Part of a small language model's weights: biases.
Each number is 128 + 32 x the weight over its row's rms, rounded and kept within 0 to 255. Layers, rows and columns count from 0. Numbers have three digits each. The size before them is the row's rms in percent of the matrix's.

# layer 2 MLP up, 896x224, rms 0.112, rows 0-82, columns 128-159
107:105124122161148088138121052138163128119157138151106119124190086074150060094069153107135129157123
084:135150151183123131116115122042148084115140065137108166166138092123131082168132122122097059086153
097:151134102141131086128144138153156109145104182125174116127071143086129068163106073088154153134134
098:173162127142179158125158086135105091072181184127065110129139123171110115115182125090121123082218
112:079105168148097150122149142179122171084097132161140148146164158091148076090109138154157127180150
095:118119196135137148078081141103081154118073152084145152103108065130106136135146143097099090112128
103:138142123077159142141136118120127155131167097158157155135135146173116179087135140141143115114136
095:119126113104149111087150120092082121090144156160107136104201072118077194134097172180141089161144
111:070149165112148086079161070089122138101136114130126098118162139180071130140150190153131120068137
105:158147160095050126111132003130144091107148087116121088153082146141082140121169108148068089132086
096:128159130138124107139124098104058071098115207081112136136122086128083128129168126099158164098181
107:162088135163119136077109108131104130145141142102079099078165110199116093101121090148165114100077
108:087077142120148178103144150131142098101156112164182123110186121073120180093139185101128117076125
104:130122164113097155080153130109073129075126136118157132133118121096144127113130127140088149092208
113:134161131128142140132116099149047152115094123153166119168118105149124089091125179071102150121134
095:138114141145187100149132167073131114125207166177157075131104145150076111091122092145194125076156
106:137125132139118100108115089108078119181064104139189069195090103097141068096134154173131090164140
101:116123109132133109145114086119079127136129129114093199166132084115146165163148123119135124146137
103:132144104091146128134150126078173104107135152055114203111123140178166110098215181124127143098127
099:091172120063103167142113136109100141211209126066130153134174170104173109150130145148109105129168
106:089119144136153097091144132125079119114061126123079140153116161158090133111157100128173156067066
093:131141191162048138081124061099155139107101151199079106088148099169146119105208157141119165048123
101:078153117152104117089136127112055141145060098141119111160150092131136112085169133114181121073162
111:120126148113122170091160115157144110085095174102160097152178141126107158151119095102130129112106
101:107137141090141208098093112074076128078071137148116092097178129107110184131129142131110158096123
133:146128148015119130148167119143166104092126161197202155128143161140120130139089151121138090129130
098:064124159124166144110139163094151136112130127096121129119184144078184165110101170079121124090117
106:230092126156112127111099084152115114084129154104155099111081131101124121106125101143130196154141
098:161149162091102164094224148115095107121093204125073085134086100144128118147093132126149098189224
099:110097145131135157127100188138114176138134172163114116126148142122185098180179151100162175099146
089:179073145159158123120124144151100175107094104118153152141132097080157138116072107094115082094067
105:144149070131063085084075118080116144143121165100064116118069088142118122090117127147114106133134
091:145147116091142101150132153104039083107147200142132156142160110095076150107126040126166134120160
110:131085146156157113121094159140064194106101087114129092126105140093104114188164059124132081071118
095:155114096092090132086137127171106146095153090130103120058175084104126140122134107134150065147180
092:130135129142133137125118075142110142083095180140148106181140202074102173174141139174095099161109
106:169113129095100140126133121206118151042146091137101099120140158083167199128090125148149125176137
108:090144136146148128165082131148124115141075082100127076162115176151087119140178109157134138174062
084:126153097144132122108118181154073104076139143132148082158098144061155098072150058117144116138150
091:125120185139109103118168125132135183117124092099132114170149096112186142120117135152151154195157
111:131103121149103111122152118148103153103150136100097119125123123096070145122112122119158108120125
095:139086103148123153106070072120122074120114122137121164173120108118170107092142152100126176139091
093:191156042110105077121176125110166154095120136119143084082118086123197113142116079126125230111138
097:162125139134147156110129177111071093157088076121110152063129108106101179083135098094101126127159
088:129113093103179096173102129161129099160073111106165077136152189127117111117172126167088164159132
092:116070120115105131128110074099091094102147177157131115133121149153130148171160191144176119129102
102:068135154193118109133141127173142093110104105128166090123147117124161110149123152132175148148100
099:104147098067135139175171124108083079142164111122210094171168085047135149144106157154105178119140
101:101148141105124142106124080188136078132126128151113100074147145150145125083111166122147133138131
107:097145113123096131094177089117142103130117143125119135173189111121140117191110080091110100117081
100:149149144134170133127171106099078124072083129082160061144193132171067156115135147138181165130121
102:130185117156074125125099127120112111112134124138131121127156125210139068122159126091115121117124
100:124140145129171076176142116133106149138130114116153153097159145181107132070151120124111125182114
103:168119161191132172137141132116145113105036102167192150132154173077178113090133137174079162130106
107:109090100165168131090098082126152101150118141180114136088142099138109110147164100113153061112136
100:122171128054119132173093123130095063141141148135072111120123117147143095151128162132111072098122
099:133147114151172110199132183166034127166072167149150135087121148129095148112142151200099144091168
118:103111061087096117140149176108115092104108180125111159159071110191117166127148148094122111135148
086:188109117136137122183103135165079118134099116171143071128118133151156061097125086118094113122099
109:150167161105111109150176074052095143117134148173173152156166125136085171108117114151140128123140
088:085128118133084103164174128122097145107146156130082134080112134206099164117140154174115036122134
102:066193126118137177160102161155133110082137161099105068122164171112158097080151108123220068125173
108:101114106115112155224157083131134069140088126128124125079188127152094163105187116199161153132148
086:145150117108196124134046127136097124088113119102133119091140143171160144074125158136057120121109
095:133154169144129175133173087111121104119152129126097136116126115084126117157139131114118173167128
085:126127137117100123143165107096129131110107113114118113140140085128173112118155178126173110145109
098:128128098140187090180110174086129143140122085118153105103078091081175119159220108144131095139173
100:182147123161108064145099100142114143137088123123151174081100116133065150132125092110125061125109
098:142046146141138151136105198234113131100128092202116095081110128155122098139190117150101157183138
104:129106170123088135137173192155082130116142154150107118133114129155108147105190090156161173100143
086:087103156101170143074102147124075118095204140084107149114129106098098113149177070110132164136133
105:149094148135125172151094112154115129082144064155147147128122152134185121097092150152148167089165
113:158142127085202095134159179098158116106123086122094145162138164096121155138123103139096112161169
098:181124127152165127103144122138105101067067146084145127104157128154153130085105113124120171114046
099:109173140150114128134192174172103112167107159103140193154083140187156126135104137187100095129102
105:152151097150108096146126085125092087145144121165108105142035116118091123086155128128133141118105
105:145099127157162087106113145136156148085110185157147147146132121088136140093127095140108087134168
103:098101226163165174162163151126165117131118180166119080192165160168108199087129114107105040125102
109:135155181112085131108144114108116075176129086154125145121110122122083152108172148112141087104145
105:152124087130086151091188090117092088114135097116148121102102159123175210149149164138125095141125
109:161103130149091134075185086115146176105110131108127081145216121144173103163117175108126136142121
096:112137105138167227101113137138103147122130223120116141100147140136146133107107114154115138107132
116:133126126081113081066180141086070109175161145131106072135133103094164202104072134152124142115154